From a checkpoint of a small transformer trained on Wikipedia: width 128, 11260 steps.
Each number is 500 + 25 x the weight over its row's rms, rounded and kept within 0 to 999. Layers, rows and columns count from 0. Numbers have three digits each. The size before them is the row's rms in percent of the matrix's.

# layer 2 attention output (transposed), 128x128, rms 0.188, rows 4-31,36-63, columns 0-127
088:507492470507491471497487495518522515459514500446500510473508487499520452512515500531478494444513478536480422479520498495502492511499504496499526506487497526544526464537493520432471505498513525481522498551511475517505481500511522482520527516508499497522467532492475475498486436457516504488531480519506468495543469545489489494517489455456525441472530487485482514526527513499496482479532
090:528498518497518512526505484513482524544487477517513522515479538481489519509482482492519495558494521476469538487501460492495505483524459488490476507534521482505464555504553497565541486497504438487498524466518531518555495560520458490492514483483510415503472467506499512510481536539493469494485481457512503495474526501475489531504504506530507526515495495534516487506486491483490496495480
087:491516479476505520492513527504521480507500517500522477492530504511503470484503502457466525516523475551510487493520556465489474517528558504534512502470478528504551539467431509456489499494528539490505501529543504480524472495532545497518528483503501563478466552512516482479516493495490523502489521519507470519507446493501507503522524481455515484547519525500486502492521531459526501517527
107:504473535535523485500504470554513500476501510477474506491496491505468473514502478503556535465461497492499489516517539485549531483473506484497466467516518494518484454480494480482525504534487530521539453510478461519444455534506508510468501508510470465521500489471490490553513507524490501519558506443500520484550470535530513490518480510498496516509471456503525473501508491532505494481459
092:477497550540494547508508472522470480503509498483517510465478519504531496516513478552501506510515533484428526482500485513539526484483512526521525506513506498548467474477476557531525518491507567503490527496524523526499510461529545467500525502479491492522473534480493498520494515513510515482536508531485514541559531495517483511539492484499488519495509471543497476537505467506514453492472
082:506485490493506483526501459528539450506536491472454457517455501473452500514463534506552531482516510497484513480507495524526477502479481490491497485545474502449475483497505507549525507501504469518468517489524475531497506514528525519483481494488481510498556505459503526503477495536464475448508455456503546507491501478525509524514485509531485525490457467507529480485460505516525476502455
096:525494518493485476482516510432494500469535495525533523472494562497465484482500507466462504475483501488476495520512540510479484515464495502510467496472520482508527513497458506479521523499472527477484441466484472459518502499509483511481487467472511579489465503494532462473506507522482478499493495487481498512500458494486502528490500497520492523554462521530507471467482516440494543503549
087:531475482554466488482527522478461518519488484528444481513521477510516524456535494494501486526508539496545558519525490506495529505538489497482510508496495480510500482509519518538500477481523441534479533505511532458484507483508485515512472530476511478480512495524472530524498499480551488490458532519513513475478541467473485482487466512561535550495529542508500479517490491468525505520503
091:507509495480478514536475561531496483554486508474487497506516485549501457499486508526491504511485465510470504526519494492489496473480510510477543509491507495527494524537519456544496506509511490517506540483479497506503527475492457510487489530529524571490499455507493516510504490531500475493495493526525483485521546517513507453470450553457530459544513467470504478492481494518525499516429
102:491526545497506499489515497515509449529526464557506505505510524512498480496521504490496526519515507517499545503549542479455499455538552505528516474468541496513507520464467505534530480472543501492502514491509503447542490466510505497476495461500530566464477537529503448530511507469485493546481523513503506512505482524471501506497511506484514523524507490509482491513495521442535492503534
093:506501489467472543517483494508506530491542495488532505506492500478505504508476473512507477535493483474455513478502512519482474511495475459501468507518504482514493529533512524521475504489537467473473493502540523516516483604517486498485531502520471428531467484478459454476458477462467511453508502496502471524480463495507498541517498481488512465479487530514483500527492508457519468486481
094:481495513505491506541507513487495513461528471460468473516484463508517496472496498539521470487472499497437544478493463514519466495431475453516465483504526492504488473513541496514480500506506490497486458502506496547485499562476504501466512516536472459513537444492476469547486477504519508452500519538488493509503493503535476494504472493516515485460482494523493520528492495490488470451465
089:504471463493523548542519526442486485471513522470490483491492486498489505504455509519496488513534475471434489485485500537513466493455478466506494496496457511478508483486530533440489519533521506486459471506535517527495505567500521500490536536545453434524511459521536479472510495509479504478512494523505529514518487478523486489531483492500498475492511540507514499480503510479510498490469
097:547477467495480512547498480488503527473508479485487526490479499486485475517495501533519464492519489483447472478496452534529480506472438461477487509545492491506477482549565494499501527509487443488482475496500498531509510582498478499495518533506490427551513445471493497483490493504483500478500455491513525475501487512506496501511491471529504496480529497513514500493475492489475499478472
096:500515487464519542534536526537499482497494471507472511539491547487464483507518482471474504542488468506513554506495474492470533470484506489490509498503568457467515556522494493538510499499513459485533513475517478481533541528517496500464491457497497501469517500523494487506465511492478441528499504550488508502509500530474472515465527460501494493502460473534462489489525477478513525462502
101:477549583501520457463511505525508464534504482504457468539513481526519509480514510499527492480460533499522532499524505481505486466493513520499477450484544505504457493493476489570511481493495505545505531499455475489479500426459511482479480495498506545485526522499521512551506538511522507516483522532507494509486521484520501480484506509507500523463491459502497513531478468503511492480495
098:527450477517486530530501508453491543464510498467510507479475507476507514492485495524504477505502499497437506481491461537531466515477441448476495516539484479508475488542543521485486515513486454472473463495528522527506498587502492485495517529505468418542508463478488496507498508504514484488507477516514493505480484482510476523516495486514496505467489532538509505489500476504474500491475
090:521476489504552471504520538454503469481503531457492470488502501524491465473444530462503509471494456483464463487497526479548460511487513504522483487493451512481550527492444531445481505521517561505484515509517508507514490521533530489493523494512459556507487516520539494496506493537495503496508514543494499521525481483533476500518511485460492486501504508549501461489517508484531511486511
096:517477494492509523484494482505499471486527490541544515461500535493476498505517483477473538510527502472516469498545509481477519505536521515511520517492486499504525515495483525513528490498529496492484496478510522458564486511513481522489494449507546509510424524512516480459499478463473481513510467438491483508512479505444504550533544469465533514516494515486492492505491533453544503528542
095:499538498479475515479496473529504431511506489550531483499508492509492461528514504492499502521554481506535507505513536473472517484544556521519531496478477523494522537455442515501512489496522499467468502517513525460513485462503521505513486475505552545474515539523505485450503508466454539514482523492510507496504491512472509495488547508470501475532515489484476501498503550457531490527519
100:517483493482516545479508501491497504512504501536536534466500517485517507525517490471488509544511495498498537537507525509508511477533515504434512517519479511515442539513490516517525496517538469497533509477510492468532479531497482499477519501467479460484455539510474520563507575492476477588515467493532500471488484503477478522521541494458471501496499490525492483494530488489495498506499
093:504506513507471495496507503495479534541482463528511528535500541503517520482499519526495477525485524496506527500503444518467476507510441509480509515510516471503467529549529474576490493451485457506515538482476514480528551509489448486492485498464509503491517483494482510503492529481503493491456488531504499501450549470488485517457489533562503527479515517510515498533450488503476497518507
095:520508481487499530514483522511504566549496518547506536516507540486474517479512496494501490541457508513519530540486523507480496481503490479477474523507536464517492558547507442524469495500500458485573495464495484490507516563509444500481484512504477509489499470485445489527490523522504463522489525503500469514461475497485508504484499522521514517539501505505509479476510483493457532480488
093:570520529538469476477459496503524508523500496544488529499523507527473481509499520525532500484495520481552445500548509503520485521511472509463469478489486483527459474565513473532490508507524495507517508492462505475486515548495458540504499501492500518516488474478503483496498507480507510506469524469521482529495477489489502468497494509511531539532559535491506467468456532466472507547490
094:499520497519507494482494553469496519482485501512484516477537522484473531468494509500492499481483528504541485501487501494494495534460508526507481538475490470480533520513519457484492505519472572548541508485465487510486535476461516534482466510548505592496505448490527504483487460530539509446516501511460502511457525487481496488483473474474535518516500516470484518486516490512483508499498
092:498491504529462478514472456548497535514510458508466514502470493477508527492517483523541509507469536471521532497507470521505495496511468485485488522539519478518443448545555481575506477477507454518512526499476511502500505518486454526489474504462490455518506501477445501545482473483511477507493468478506497486478542489498495523489482500534507522452485476498495495521471494531495480494489
086:520455475502473538516496493508500549475517513482527542465518508493491488499505483550510496491516472527432493483480493526507533514507482500484541512536462522505523534513490534466479530484486514488584475470530523537491525528555482471497517529507484496524506483456447499510473477483502516473544479495467502484532499535496490516512490490504513496484532496502528465533521460499467478480491
093:508466449512478537521498512450500547484513508479533529464510515473510491497456493538498481516524493509433505486495515543502463518519472472521511524505464483527531526492522534454476516492481520463489501509532528509503495579533493476500515555506475469539471483478486469479492481471512529466514511537487480517489487499501475511499461496502496472484521556524490490514533500494494462506504
091:504490449467526551487505481519505510500515517490472505475496534521517481523521503493510526496494510486557499546528471520495532497475475528456509507472520509526525452562516495473520527528480518532507502523496483505486545493511514510513462518458520476499499544472482449443482496463489487505537487503524496532541482526476485513494497480535554502522545479456519479534510476472488510479514
089:506458517527470473495508511450498471478491489492523499513529479519486528502507496509508478507505484482492486487472510491496507498526529468548478492498469486475518546491482469512472451500511479468469538480490513485503452520482466500491506478500513476500480469532529543595499503559487517508438505483481507466445489481508463480533514530489482533506483502553493500486517526491525523518463
071:496563535478497507507506547478500478518509550525511513506488493505507530492452491545515525503463480510433456525454526473497472506463499546486492489517498534496499491466504512484499490514504498506554482473494486517445524491489488463498500508534485514468497464509483494440515517515503490502504568539455483506489515483519525444488527545507490504533496542496512479481502510488477516484503
070:499486524551425459521515501492488517479459510474467494487525510478529494517508488501484522479539504486474536481509510506542509505546568477561484495533497511484516462473464476501470439490518509484453492501494489534508488498520526514511514458513508498479464499534476494506503481511486534457425514526478520513496521513493494537490475519489475513489509510513468485485508456528482518498508
084:482529515419482539467515520525510508535526573532527513525558494499526472502490481508493487554478452507490481519477506500495511526518525504489506538488520526476529493510512462524499510513516476509565496502473458534505499518535475499474490520513490508455515458508472453532494524510464471510505508513500508512452463501477523515484519502502509489502536512486442481483494498505520522503516
090:501491477508506479468517473539507520527505462507498512509522476512501482493536522513500449482502504485519531502501496499487453515523509527514515504491506500517459534516514519510487546496488484526499500504502503466584454474467486533509510491501490583509518507487472463501507483439498495531520490496532511516527515518495545522457467498485506478443469472488459514520461509554503515523542
081:497564485489502443525505518481518490517511540528528514510526490484518486500466514523493511494482507507431502519496542468493472478506493507531495500517530501502454574473495491538481518487485485482528517497485484504483489473522489485476539517499497554471505445505471478461502515456504514531521530536482491509473489481482566474473487514499451488498531534464505525500480538510478508480513
075:527463538538445451536475519456489486510496513529505498512496480492504521486503499495481488520533498553488479472477543464491493513487520533477501441502492509493492475453511493492479463509513478460499496487513535530450498502464550474501476469529500513502514488526541522544511510547520511472493500478498533458467499489483486467537513477497516468499471494550497509447533496494507489512538
077:467530487433541516478515464544467495493520514502489505478505541481456483482465520476499525559484465474552504486481522501522509511522477527502511537496497493480550498510490474537519505493498512537544545517474459521482493527526492477478492516493482438486456493479502535461492508510459511507470529527471466519524548478493476515497492514485473532485542514519491496491489519497491486499477
080:503549551472460498495481523456501476510528525514535498544509460500538517494473489535501478541495474509442462482455528487492485524470508495498485481526492512477487498445523492523488472496526451464515467493491523538441470491481474472485500485536486489476507466510503518555509502521499493500497527520486486442456496488496500472505521536510463504543517523529510496489490516471503513485485
076:506484527529497468482558485505524466505483483484482479485561510515463505496531504495515480455522479480554511526518514507488500474547546524526509458438498522472527538512461488501499457497481528554502558494472494448518486521507479504488501502489491503462490493533525485513495482542495500544478519499488531478472485510489492488466501533488501520505470488519505508520510503520500558536464
095:504405512515479503484519533472489514486492520462447514492512503514507503498561510476511481450498528497511530505507512509521557497494522478480502467483530505492540477543515481460529457492500498518470500510507475490527492540504507506530485488472503535502479517523522501549501517507518491502510501490495525473487457552478438521524510463529515480510472534540465501488509466456511484509507
083:515440479483485489508507555501495492485462523452485503479500534510485507494496527471521521494496536508532494504504497504557508493531487519509488511487535493471522451521479487476514461493475558524517573490493428488512542545524502488510511485468484496477454513541527514445508520512522488489494529495466503546513475516510443497481493466514504484482489530519499489489514484492509487505533
082:509462424482510502503513470518500511503511460471458497482525510535491482530536524479514474485514516461563516493543491531511500502532482502505494524496520479525492522570521501491491534494462484525479539505492476457568500510494506528518480509461506497508496541500502460495500505456488507529525481476519525529533468521487508527506471446507526508442531461495507520509490496490499503494510
078:523510519484495473468515489488490490487503501496518520474531490526447461489460490512532471537491476469539463516510499512508550502518508494506510466453473486489528531487458467538495469542529495512487585506460509514460485503474463477467501507486508411495475469506518508526498492508470505499502483514530481477506535479495478493479500531512506538510512502470493484526522495494527511513447
068:427515493475513512498512490474471520532558536522501509513480496510530501472503493525495485540501455514442501479474497507473484505470504491519497494535499500511484503477526470519532520501538468492512427504489491548477433502489469511483506497547500497533512477467463524551502505497475504473507492553533486459502516510486504506537519526523488495531477508510459474474471509463481479507494
076:541415488552459458510485509490505504477477484469459512483525495503492514513566515459504485465511559509525518488531495499522520485523503476485493503506513496498504500552496513469483474486468498512462532495531494463559514518514516489526504486456511533501504533512525477531514506501531512513486488459485520500486464515492479514515489438489516506431467507528511527487516506508501500511515
078:484506513501491471501534564462495491511480552521500522482516512505484505480466511531513507476458519499453481524472521472524481479499505543530465477489508515486498515470488465486492470513508520502552522484465452506467492529503472486477539477525497513476478440520499509452508541514505506488481548531469492508464512477502499454464521555534497497513483560496483461472500514485500499509509
076:537511533526475488486447489517537472470496486484539494555513479511500507522508516531496470550534478469467466483486495477480462521483500509497503480486488510506477491500509520528461481511498423486478542472503545511479468497466487495479522480487496523468519529481497532520499482526512496525478485451504497467493476453506502516504457491502481526525473462538568496522497540538486509494481
078:531558529472506530477483505510522506523514461519539487542493468501506526492465488531514461527503454490494455472484513506476472514483480499460505520504450513491474540477533559525497520480504441488518471476487551500465498476453477479486484517548478480478544488503508507497511500536499457523502510481507495450482501481525502517521498531466489511501511496518532506505469517513515495481443
081:501542532489479449487465499483490467523473485520539511526547475480488515502473484520516500564496466519490447499464510462484457497546509505507498522487453510476516531461480525523462486491506490499511511465470514519493485501514457479486498494530493436493504495503491513512540495545471508493451518515479498491448533453487519483464516523496494507490498480502496478465484529555494515516470
063:497530463478547514466495463476521503541515453510509500521524458528484498508510542463500474492501457521543504526502502495474499512519507504515506514457468457490493569528473478524479540517486499519508520509530527459549467509486477526510503511462517507506523503483492470570466486496485534516532455474523480482494515489491524503531521489479529514492508460496510530518505553507526498530481
094:490551553518498447520515497455484484509495507542492507477529477483492518503471484502499508464480511492462505513487548489510500478500531470526489499522460486476514570463478496493479471482500530465491497502495504501474485498521479489493498508528507483491495452518496521536520508528473538502456528538458500464452527498491531436513543537470461503501515524505508521463499540493487547492487
073:484554480463505472523513482490491479529512475502467490509542517538517492502476522511525500507509449497486533502509549510523467513500522529518468519508481490488509569502485491468488501506493511546518532478470490518488499526498483499498506507520512495445501500507455431458493510487489511521492511549461487505506502519521560485497496490478550498496534475520560495460491514474456541465489
076:483536533475506513481496520516502497500529526521511532522507525508508490483490511519469522504467499499427510527486534503540498523457481494454505518518511460526502526519520486483495526532538468507499497501510473532461505522512505500486509490514530559474495481484441511482507548471495507501545510526480499484495503475495529454503538483512482490529528541499537505472491530423481452461525
081:509487493536506495487505428517515520510506445496494488514495482489504479512567500492482463479544496489543540477534481505454483509528526503512526485482502512511467496489510508520496529512493490498480481515505525476556453481501511537507489494483501521521537537467488471534483464475490515510502441468546527477521498518496521535481459483494513495458463438498485524529479487539495504537515
075:535522533487453512452505532499504496513481510527469512506570465509507497528504509501488494451484493512510514534484528502550529572477517525450491505484474503488525527538509505453460506506506463514485506514513498504516534514482509521523506475513524563425527494514495449547482517497513474521496509497467514472463490515478530507480516485483529501488539504483497514478493484505515534499508
073:517504538512478490507527541491514470501457525527488505503535513468482516497490491490479528449474536520517507547495520496542506482534513522501485485483498510464523516491477485481481463504483559512528549503514461471482544533555498477505498509498502525450477458531514475472489523544529512519479544505446513503443482485495512447464530518501489491502506542503508519475530515511511520508497
# layer 2 attention value, 64x128, rms 0.187, rows 5-31, columns 0-127
077:453543512526461490504508520455506508539566486526452495461455516474467509513474477475507496518524538524504558497492486477506494522487526517512485537495471520492496503505505529488515442533501557533464492535493497507471498517525513483477508497517517472499533487513478507487519538479496503500582466518547506524473518495525488519520482529500487513494488471470469504492477507529485506498534
061:530460496461519494486494486541466539513518514491574536489528516487474490493503504525486494516551492489498500464504476536522517454547532525535549504504501472524480561501494455509494536497506503482553513510507502541522512508559489533510505499502516507494487490501508495450497515525486523493471484510497477489466522522462484512483529472502464502502555484461515538476470507515520464488502
098:522521506538516507509506518532518505460476491517470503530511521503434528514525461508473521510534490498470482516461519508458559472510519477465483503527522522472493508506530502490511438483511506500503510527476509448468488509476481482525479548509525504497512473526509465481458538493524495523557504519545521473449479514529502459486456513517520506488478535488514479477502497488547510474492
093:519536508490506452536525515474517465483565477506451552507515515492507504531459488521497454484522505484488538536486505464515443505494506508558518530507525516513473505511452523522503492516493521482499513495480491486469500455507490514524486491497493500528520511506474479508497501545496502470534508500548520499553566500511475519495516482511492461495565501495516488490478475495461487449494
075:518521457485492530520530493522519519484524493528431493467495494484434530560504500442486515482517487532497502481503494518567474480451512512494505536503504512490494487476546509490469490498462486497514510458515450542505490488471530451511527491502468485495499511532515505490512508529486518462518457486497499467500496485520513530518465529541481518480507524525542469495528511503533483476485
083:494511482461497526502528515507501478447520491499527481514484559484451493501512515474501511519524495492523503534510509531495528498488536464482523511492494491530508509523481488493541517487478508514533484450509484507531502512480504449480443445500527524560474501532512478510506469498450480471481465512533496526506498483515447499517513545511464528503483529568517459472486526509460483506510
082:474463533503491522475517508524418489510484473458486456463487486472529556527496499468535527502454513493491503468489505487496511516494474465505528462507475440523511506494475490495482484538474499499504508562491509471517507510543512557510520521504501510508457494524499508514518484537523490543467520496471511468476509469526536497485548521501484548493482498463503521515488476477480482504506
084:512503483465497500501482529485562490547538511477501447498472496546518519512518499547479485491501523459503441518518492470508482451469472485472503504496490473501493497477507512515478480533531500482527474536519522467499523519520490535485506514496482489479518496517471515505478534449480445495450490487501486512545520519460487454462511519519551456484488496480562501511486480476489500506482
089:502469472486494518503553500538488509487517481530507480487513529489461484487478508525493512525539511511476522515504480482500460487524518489497525515507478456557480571498468512498536467503470536500555523498465496462551508521501532522492492513528491534532492470553489487485484521529457505486500474496529490506539518535501507516453527482470521495452525470469470505487496520543493467500523
079:482539492513486533460538515458515494495525530553494486526484503498457531523511482532509514474542560472451535462510494511496515498469498513490481502499494464519523499522479508513523537509520506514435480481528514497478505487486519464474496497512464460524481539506454534461486520500472564465477482501493507545517526510514502511514510472483494507516532477465482513510489560508511490475525
090:509544515518507529492523513470474491473514509498468467534511528487517509490484499516499538478496506529471520493513497498484521524469495509466448458491557461471507478511474520467513489480493482534440483495516522502492500496499531480481540551541498495517469508584430481499457489527514518474466491508510451537493530510514519491519477494511529498501506507457465518487529474511510489512519
073:470547492485514520550490497480499490486508488545508485501504527523491519492514529534497498479541507488529569525467486425508498490456530513478479482495524495469496489521495443502479521491477480534455496472546513533478519489519507513468531495554518450488492487524486467478476472506507503500453532516506469469509518474529509460520483487549481506493493508511505506491534489479545481528489
080:506562477497469503549483520432525497491529509526475508497482507508499499485538483496514521490498473515496527480523496460485513483437528490491487517463534496498518454484506495481498535492486476485431449486534488562494498513456556465497527530473502474520505520483484510498491497484503490513481482505535488541497472451505482514515491498529463513504496554509522496489532484493491528470465
084:470495482464482533514501529474515495502462506492467470522452571504497498521535506468424505515499472495479503513544524483488532489493522512478481545519475451505519533515444491520469482491487492484505474495550500480499528522522494512499504532496497490493500492490479532478483497469482481497495471511457497476498516518480481554486512483455540487465495441533471511496538487534483504458500
083:551484531490516510495503516550533516465479516513439498534525496516489443466490522468476499485458511484497515509528492508517475525528438486491489465492506501489490485489477547505508409468503533506541527531454509491510482509527494471492522522499482520488498502534488484535520494528478536449523481482507481542554510513513498514468461508487543498493525517474486487504492491506503496516498
081:479566499535467526528539523436485471473517516503480499497496511501495493502492480498513537487488485483494511477474470513496515530437552534492484478467546486481519465504467506490496523487479495511400482491541511560490484495488539527500507503515517471495479525504488480507496468535518519484514518522525488511495513459483515493537497528542468548525500486508488493489521495494483533508502
071:550493508447526528537517513503504536429502526490496557516505525514474517516526505491445503496513498500483513515481495489584501508519515498466511507510529477487479527531525447522492512478525519508556457525521518547478501500540476505448496487536531481492465498528509506475495509506489500499480508516525493465501529511534487493534504504519487500503553506528498491450483473498525492511480
084:504521447515476538533482508502510481520514517501529437460506499483486526516519489484518511523559536516533535484492518489543521474521512493507540542501476498553523539506530493502503535515506515509514497494524512480532512488454551515515449472475520510522467462487534504478472505517498461506474472507517491505477521516487490502495549456471509481511504451510489492486445551501506480501529
077:469453483503518490498517490525494525519494456478546506485525479507508473513495507490464481505550501510517494510489502456494453493515495522498547497529466494531456575501516472505514546548492506496539506500480488508557484521487519530506505494459447511499519481500520486470515497504469519486500456482490519490524505522506511512464531440484492449479497476461484504527537529498500444522491
093:470508483509482498530566496492488472488513514537491503504489489529490460507503485481471488514501519429497521459477469491502533503465544505491488534508468544533456534507477517530491510488507517449513511507541511518522499468509455550506440516482480504476540497453508507493507532466497493492559494532502541515527501496520477500479505508514480479489539458524517488528506495505511527452499
072:487485485489457505470499499451473521498530552490470487486463477496528455484493534509541507501426500493496508491570492506512472509445462498525545503476467501543518455507488527507506487489468483481499481516472470501492502480517502479471516474487491506513496535501467516534539501483466489470494460478474530505521518488503479520496520533490512522493512498512493492542449499502433509541487
087:443478517480467515461554506497533496510496528513505488542452520484475492493515472519487558517454506510436463484489482568451525486506501483511517508476448499490485495524488519508523461522534500513482509513470493505499501523537475478473479515495510498501516493489485520494531526445491511502519499512494490528498496502468494509506509573514480522463496499463489489538497498538482518441495
089:508469486479482509526473496496512515476486570510498463487476488514478492501522475515511550498496517458489485512513520500477523499487457478512537510499475480544517478523577482508497499469523473476529504542459454484513488501505540463480527493470504500544477476504510502497458509486497468512470500488505519539486457458484481470483525502530456505533512556476511500514462510482465478508452
086:502490488454500529521446511493511483536466518484505445498482482488547511503500498474541495508457487555537481517504515516504549477539465475506478505500514492477528469507544468472476515477509507504522504506488499490501492465502480486469475459463534517549482469534482495512496466484517470481434520499467476548451538505468474526487511513496530495502466508489480476458497528510485492501494
073:516506476523471521459532495498517484474519497524436496485488483476478517529493479497556511489460504525457473471497510530527520516446478479503506509464484506543517464491510577488493477496513476470480496509473504451517491479437516492522494522487449501532506556486492531519494542501522519517526511472471523550533493488514517520504489518497501531500514489485501496513490532496486526464541
075:508528462495475496505524516461479491532484526446476569485495471484541541495483455527510534507497470498470466485515494509486458476497494487534526532507517484519511506510461491472497563505482478491474478490527484514464507444490481488489479571483533506512485499530510536491508497481512480501522505520496509451470524526495492496513504475473496466484494522476511480508497434519500523444488
076:468525497485494510489566525458465484477568498509550516485496494523507538498478471562560483481508501487463498492499475489478459516490532488531496493480513491519476496515471453501525568515484532477442486516476512511470489472488475518447508481540509470534489540499482526477527498513487539485497558509524508482500514516516500511510524528507493527495510472504491491489497506476493522499522
# layer 2 attention query, 128x128, rms 0.171, rows 64-72,96-104, columns 0-127
079:469475487516463513525496465464474516478493509477503527496484493492524532486472487488490511503486512511506510458464496507539516565464499464474535506509491499502515486459557541501537524490510462484501485523477509511512499497463500548503499520516448494460479515459504530480475446508491522485519479469464464509555506521540519530518477490519518498525496460521464482530496527533478492557495
096:455508512505511515463465521521489484512545505513516547500491475519476470539520486503512528501509511505433478497506501458527472485486509458470452493529472541505452502507495471517467508461495527512488499500512479464502475513548511459474502486511498489547503453513524477498545498486485498483481499521478555511462470506513529495501515474490464511480491568480527537488493502488504506443483
102:467539482519536498474497531525488504536460517513501546491524550542489490474527513466526532494501496507522506555509487497525507504499512546533478517479500475525548529555464458514451513462520502546482525495498497484475466514489498475479511431491557494490503485513477478488529522477505504512492501558536506487521490505468503499523500507508513497550541472483521484503512486492475513519479
072:501492522508514509524506518488528500524510502536523463518484490470502520487501540466481498500523492486477505545503477476443493515539508495493515472507494501451504477456491512513533473544485535502474517487539469507475467519556484476491492516448510490526464486507484444508490471492509535493473494499514498492457543497476487484494562512481464513490509554471482528451472525519491455445501
072:537512542477536498475512512475503516537484466539522495500524510518506493490493513512517522473522475487491513530500542493489503499475466519547521486514481475475528546543473528502519505551528480482532465477482465491505481475501485519585483488539512532521513486519506478529468539483510470532506476509518532500516463465550528524507511467492492453499503501512506535471476457463487495474519
078:518547499495525513511494510504491514536453482537489502495511486513502481473504524532542507470489467515547508546516541504497513513512513567530502513512523472521529496553481477502506474536515473542484488475483476450451543475532522526514497469506512523488534445504502492513440555484513475512478505525495508462484506494526511500546504500491505482516503493550508510506508459476476535490495
094:477481479502491488523507527482507481479530527478491535504490475547450507518471480455494518468532490497476521549508522463468482481452522504465517499432493515503512541553495499525519469536490477501500493545490539504511472496500523478549520548515497510521482480550527502506535494540517499532472448508532502476500520525478515528511494504532473455522485512489473510512517489522504487487465
086:505473526456481516534553484492515488492493509475542472517447527499526484528466434463448526532501554520475484455477505556476484493479514475486524476507496518515461513492513494506540513504540511525504495539525474498506492511468485469430475523495501469506492496521531515491517460497528538497529509478517497489529484474480523520503499537505471520486464530502484526511499511539500510497501
096:492484527512527519514496508507542523502472488556503486497525477517482539497571542492445483494480513504523511498495464455538481509509520469499506474546521522475542445480501495501499515527469510506506496467494504535464457485534423512516523477450513533517494505474499476509501479453472467517479519503481488499495519508486466524524498473492489503517499520513508499458486549541500491533499
072:475465519512498480482487532495508502501463537531501509494491514487492564453490513430502535503514521517495496523468463482487505521500507497512486480502518463451514484521515494539477510442515509553470528544518489510482433495495508465482500429506547479512459450487476496507533449491494523513470489512500502492477502516484499485531533482514480495525503507527476518485469498519464496516501
094:493436487471516443501479515517457486496510509529509493503456512503505470495530470491480496507528512510467499502520503474484453476488504485520468490562471565517471518512486477533485489487508494511525501515520478460523487492535468466492513502506542481536516471559524491497536483490485480502466497503496533541455480485492522517520516514482498541462501548474541559476499479486502485478507
109:478482502516463477534521474506476507477505514484495512471479465505520509487508446518497487501461526498520520458498533491467493519470532484506517527545501516535473494500508528495525514551503444467523488473493488496511513469477477530523497579523456511481520524509534503499507453500500468500518482486477508517534496516561498551513476482492545543488475492501491535570523501495496527490497
078:487444511497513464533508513485495508485489524520508470492473502457508554431497484428479506504520504505483496546487482475455506517514509495509522487520520472449512481493505520542535494534492482524489517558533484509491449475510482498510501518474518482494469476501484477502489423506493529512462485482496504492483549524479492488540519504508513532507505490516460540481485528534478464496507
117:496556469540543540503500508489503516561523513494506539509538527548499482507509529495529489491493448492502519533534483468558532510471482537506481503467469478523558527511512466473467496529501479529457490490488519483453484551480517516500523500492508502479494490482465470493484545467508509482521507547512503489519495493509487484529500525511506475537529450481503460482508505493496490511477
095:483534484485528554475551478499521518568492503467503494514507499522483483498499513475484479488498496489514491546518479505528510467469449506493458492449457462523520515488534491467465477528515484508480482516449513485448480520481509495494547504445458502514500449485515489495448545464479520483527512518490491467507523501495509478482486515523513488516511471523499477517521521485546511525480
149:516483463546522532465479534474498490511504538506515490541488514531500524526522538493500480510494467510471512514518486469500531503483507545489503490479519526522544487519516469509470501482482548541456482488491527478511509557487497517476524467467513487468466506483475524486533548479502509530527502550513491503494493457451482524541485508521521509521445444465474459490515515503519505503474
098:507496520462471487503547468486487484506507496463551466526450541493522460516454424500466540502523538525485468452468534572486501498478508495507530476508472521516467505494523493509517513509563481517508486521511474507498495512452522471454480501550509478478500486511531526488506473485524531498520486473517506507521465482481509503490481530498497504494468510494479520522513507514518528499509
100:503458502510494498508480493527515529483490493527494494470498465488463542508556525513467504493487512510530512496474470456522481499521537447490521496541527542468514443478515515501512528519485486500516493458498525535497457478518440518541514489469488523512496541458516490504518433467465447516482504488477486505486534524507484509506501458483489510514486519534502508490464559519486510507497
# layer 2 attention key, 64x128, rms 0.152, rows 32-39, columns 0-127
068:527501487510496522468494472503494507459499513515489506501494514477509501494453496468508487478528453512475465478461442515525466501492448485464496458547505491488492534538521531487531480522492458448472506524537496499495513534500476474521531536494519478536531493475511498524495524523481498531510505539515471521494492507529492470491491489534509490425453506531478549498462530473515511465500
041:506511550510471509500509469494506466493466512486524500472500485478500504520519484540539500505517498501480484533507474514508519527503526509522509488511492497557493496477513484553513475505503542506490440496511507511466483513485489459514548527525524552481496478478524524485483514503481503489502482463448446514497493510506527472485540490457468535507481534452520545489524448511510532495423
060:517507507511470502479455498513482476506482514544527486524470516498522477500447508487484496501523430531512486483507487486527500499489463455466524440502478509490506512509484523460519501507511526496501527506532507476478476468537505509529500480482517488498553490489526532538484531513489521499468498511526514486509492498451477455482534493570509480471470459552499513549456505512547478512490
043:503507497508528453491455529492507527555496503475521518508535531522502482511489510512496487492470489464524520483474533504532519490495514470496487510480494507466448498534489562475455490524510496487486522464476470475481523477497528527472481489486472465486545523477493496471488484501496539501515522502546495503462487482448467537483470514486545492482551476527519469533483505539482440530502
034:456520524452532481528515477548496520499485524508535506495505528530511503472514479509509480480504549476441484506477509489453535490482506491497482511528468482532492543539505520490484458491515489510521506481491505518518479533487489491530482428528467543527543536462499519524505540522498523490487468481465514544512471509461498490451551524513490514484511527501547495481516501507499499484478
034:466489487493522469498502459532495516510513504488490464500496491478470486504490473538491501462505515486444493448452497496484512471508483478519483521529472565490538447511508493499465459483510524506494496508506510545538474532498457486530456502500531541515491561511512492483529489548470511524475491468520497500508489447491505480513533497491520526485485489489541498474523466504431510505523
036:508470529451447434507497481502509478465483518493454485478520492436513508535529470478484500490506526488446534496513503510494494510501520512502515533510515510482511511512495518496473509511537507562505508473457525534518515488501503508495505502508446538460505481552494536459462474514477496507507513498493538505492496493515515471455519481468500518512512522457522518438521492470494509509446
059:499508541489464525517480482477518520533529521520509509505493482492515477512490462529548481523522498466487449532504547485522517486497518466468480481509510532496499494477484490470478538528525506485494474503533489490442503493508544458480473536527480441546495481497522462465442511537510498481537515467514508455526465524517539484554525507496495519514513465508498489478514495504520461511518